From a checkpoint of a small transformer trained on Wikipedia.
Architecture: LayerNorm before each block, rotary positions.
Training: a variant of Adam for these matrices, 124M tokens, 7587 steps.
Each number is 200 + 20 x the weight over its row's rms, rounded and kept within 0 to 999. Layers, rows and columns count from 0. The size before them is the row's rms in percent of the matrix's.

# layer 7 MLP down (transposed), 640x160, rms 0.0769, rows 497-514, columns 0-39
092,188,216,222,200,166,211,206,189,233,231,194,176,201,215,207,164,177,217,206,185,198,183,203,198,223,209,206,246,191,206,200,249,172,251,220,200,204,190,199,205
088,226,199,151,187,212,200,201,212,189,197,221,221,187,200,155,198,179,208,206,194,222,158,188,189,207,214,198,210,233,199,208,161,194,193,199,189,229,191,162,184
109,213,202,219,202,195,210,192,211,178,183,170,222,236,224,171,202,216,190,195,209,217,170,199,239,199,207,227,183,203,171,174,184,152,203,221,198,201,229,214,185
103,178,210,198,244,216,231,183,202,179,185,203,210,193,161,184,211,198,199,183,199,195,194,179,205,183,221,210,168,201,197,221,231,211,184,196,223,162,180,174,216
116,233,203,208,150,196,189,171,217,198,242,231,168,195,215,210,187,217,233,166,211,226,231,213,186,198,203,186,210,175,189,164,203,214,199,204,172,184,182,198,179
101,214,213,188,175,189,219,195,189,184,183,186,168,180,210,188,220,189,202,176,188,187,186,227,218,187,218,223,226,209,244,181,188,230,173,234,213,197,204,222,191
107,215,219,212,180,209,224,221,170,211,195,201,198,197,203,212,190,188,199,170,198,229,210,215,221,195,172,174,208,211,230,127,176,212,234,228,204,212,236,172,177
103,190,219,199,174,205,224,195,208,230,203,210,175,196,227,228,182,218,222,194,176,173,192,173,215,173,178,204,194,213,183,204,186,216,208,206,182,176,236,203,195
088,176,211,171,193,215,184,200,202,196,214,200,175,199,168,254,203,179,159,220,177,177,226,188,200,167,190,211,205,175,208,196,212,173,184,175,237,246,214,168,190
112,159,190,191,225,161,212,209,192,203,217,220,168,170,204,211,256,208,200,175,209,222,213,171,230,203,161,190,201,220,175,199,168,182,213,221,203,219,219,203,217
100,192,158,193,190,222,176,206,200,173,184,205,192,193,227,229,176,175,222,231,209,202,216,215,202,202,180,208,238,181,204,177,185,210,189,215,189,158,203,196,228
105,209,204,209,193,191,189,198,155,209,197,179,238,189,199,193,220,169,236,211,207,193,214,208,194,223,200,187,213,228,187,160,221,193,220,167,217,193,216,203,200
101,195,179,214,201,162,190,226,179,168,200,191,218,204,192,202,214,209,207,184,188,190,213,184,200,183,196,180,219,191,195,206,195,201,209,202,206,187,222,211,208
083,186,194,171,198,194,224,169,180,169,182,171,206,196,206,213,206,189,173,221,217,220,186,162,199,184,238,218,230,149,181,227,188,183,221,219,220,204,200,189,180
094,223,171,205,193,179,204,177,168,167,170,222,169,195,207,221,208,178,186,188,226,234,191,199,192,180,213,184,193,195,210,216,155,212,219,218,202,192,195,217,170
090,198,198,233,200,215,209,211,193,221,184,196,206,231,188,179,214,196,192,206,200,221,176,187,186,210,154,207,193,220,217,169,232,201,222,178,224,208,216,203,181
096,177,207,195,242,203,196,215,181,193,185,211,239,190,187,226,175,197,187,198,224,230,205,183,216,187,176,200,197,160,210,213,188,218,212,204,180,228,183,191,192
087,194,199,217,195,174,172,207,224,197,216,189,176,204,207,149,231,172,238,220,188,222,188,184,229,219,226,202,171,181,205,193,174,196,195,161,174,202,173,180,185
# layer 7 MLP up, 640x160, rms 0.079, rows 498-514, columns 0-39
091,177,218,241,208,171,176,208,199,206,189,211,151,225,199,185,214,215,209,196,206,175,249,227,212,201,158,207,210,184,195,183,270,207,199,223,199,188,201,206,227
111,180,210,203,205,198,216,229,218,193,200,254,187,194,186,153,186,184,203,234,201,168,205,222,198,230,206,173,159,206,184,186,196,206,221,173,199,172,192,241,223
102,180,198,192,195,207,187,165,189,169,227,189,218,184,213,213,201,205,183,187,162,202,228,235,211,212,211,181,205,210,232,185,218,188,222,193,206,168,174,218,212
101,194,205,216,197,211,222,194,188,159,208,189,204,155,164,206,178,200,201,188,203,190,225,245,188,217,201,204,199,199,207,197,222,203,161,229,164,190,182,226,222
097,183,209,208,227,180,171,192,192,195,210,215,212,211,176,207,211,208,198,236,199,208,191,190,188,200,185,203,160,227,201,208,244,191,226,196,188,221,192,158,248
106,208,192,231,206,186,178,207,218,206,177,189,237,194,218,211,182,191,199,237,191,178,187,206,180,241,222,202,199,164,216,238,208,207,194,188,215,216,206,203,200
104,226,223,203,177,173,198,209,177,199,218,201,234,182,182,198,175,179,178,199,197,177,232,246,224,196,194,187,181,194,244,227,205,189,226,225,221,242,192,202,191
099,211,179,247,216,207,203,202,202,204,162,209,207,183,214,175,205,246,239,196,195,199,198,206,191,245,212,182,192,204,175,185,204,242,198,210,192,194,171,234,185
107,194,174,214,157,180,231,184,172,192,195,202,166,204,190,202,190,199,172,207,214,159,222,244,187,211,208,191,199,197,201,189,214,203,193,208,192,218,229,192,191
098,186,230,189,200,209,204,195,236,193,223,228,217,196,215,183,201,205,180,194,177,175,197,204,189,192,217,215,221,197,188,227,198,204,206,190,201,203,210,177,176
104,198,186,194,170,178,172,182,190,210,212,197,198,204,204,202,194,225,187,215,196,206,195,167,185,198,206,183,204,202,177,218,204,213,229,225,199,206,199,171,213
103,197,227,204,217,192,167,191,218,220,208,213,160,171,196,190,181,162,261,199,199,186,202,185,193,218,203,198,195,244,218,208,182,206,205,196,196,218,193,184,224
087,168,251,210,223,161,190,203,200,212,223,212,186,189,197,173,181,249,245,206,191,207,223,201,204,189,174,205,170,205,206,165,188,212,171,195,213,219,206,187,193
098,178,202,208,209,202,197,203,211,216,219,202,218,195,184,214,197,209,236,237,182,162,237,190,197,214,157,229,186,185,194,163,224,192,220,200,219,213,207,196,242
092,187,216,202,180,187,176,217,194,186,231,167,190,172,205,227,187,172,197,198,181,192,231,217,197,196,197,205,193,180,201,241,204,196,214,216,193,202,188,207,201
099,215,157,202,186,228,185,213,205,209,191,182,185,190,180,202,194,212,215,213,178,180,243,241,168,212,229,233,174,218,217,197,198,209,198,193,196,213,201,208,215
091,208,183,232,214,184,218,205,181,166,205,196,214,191,211,237,202,223,162,206,181,186,206,246,194,183,156,183,197,190,207,223,215,198,195,250,206,213,233,219,202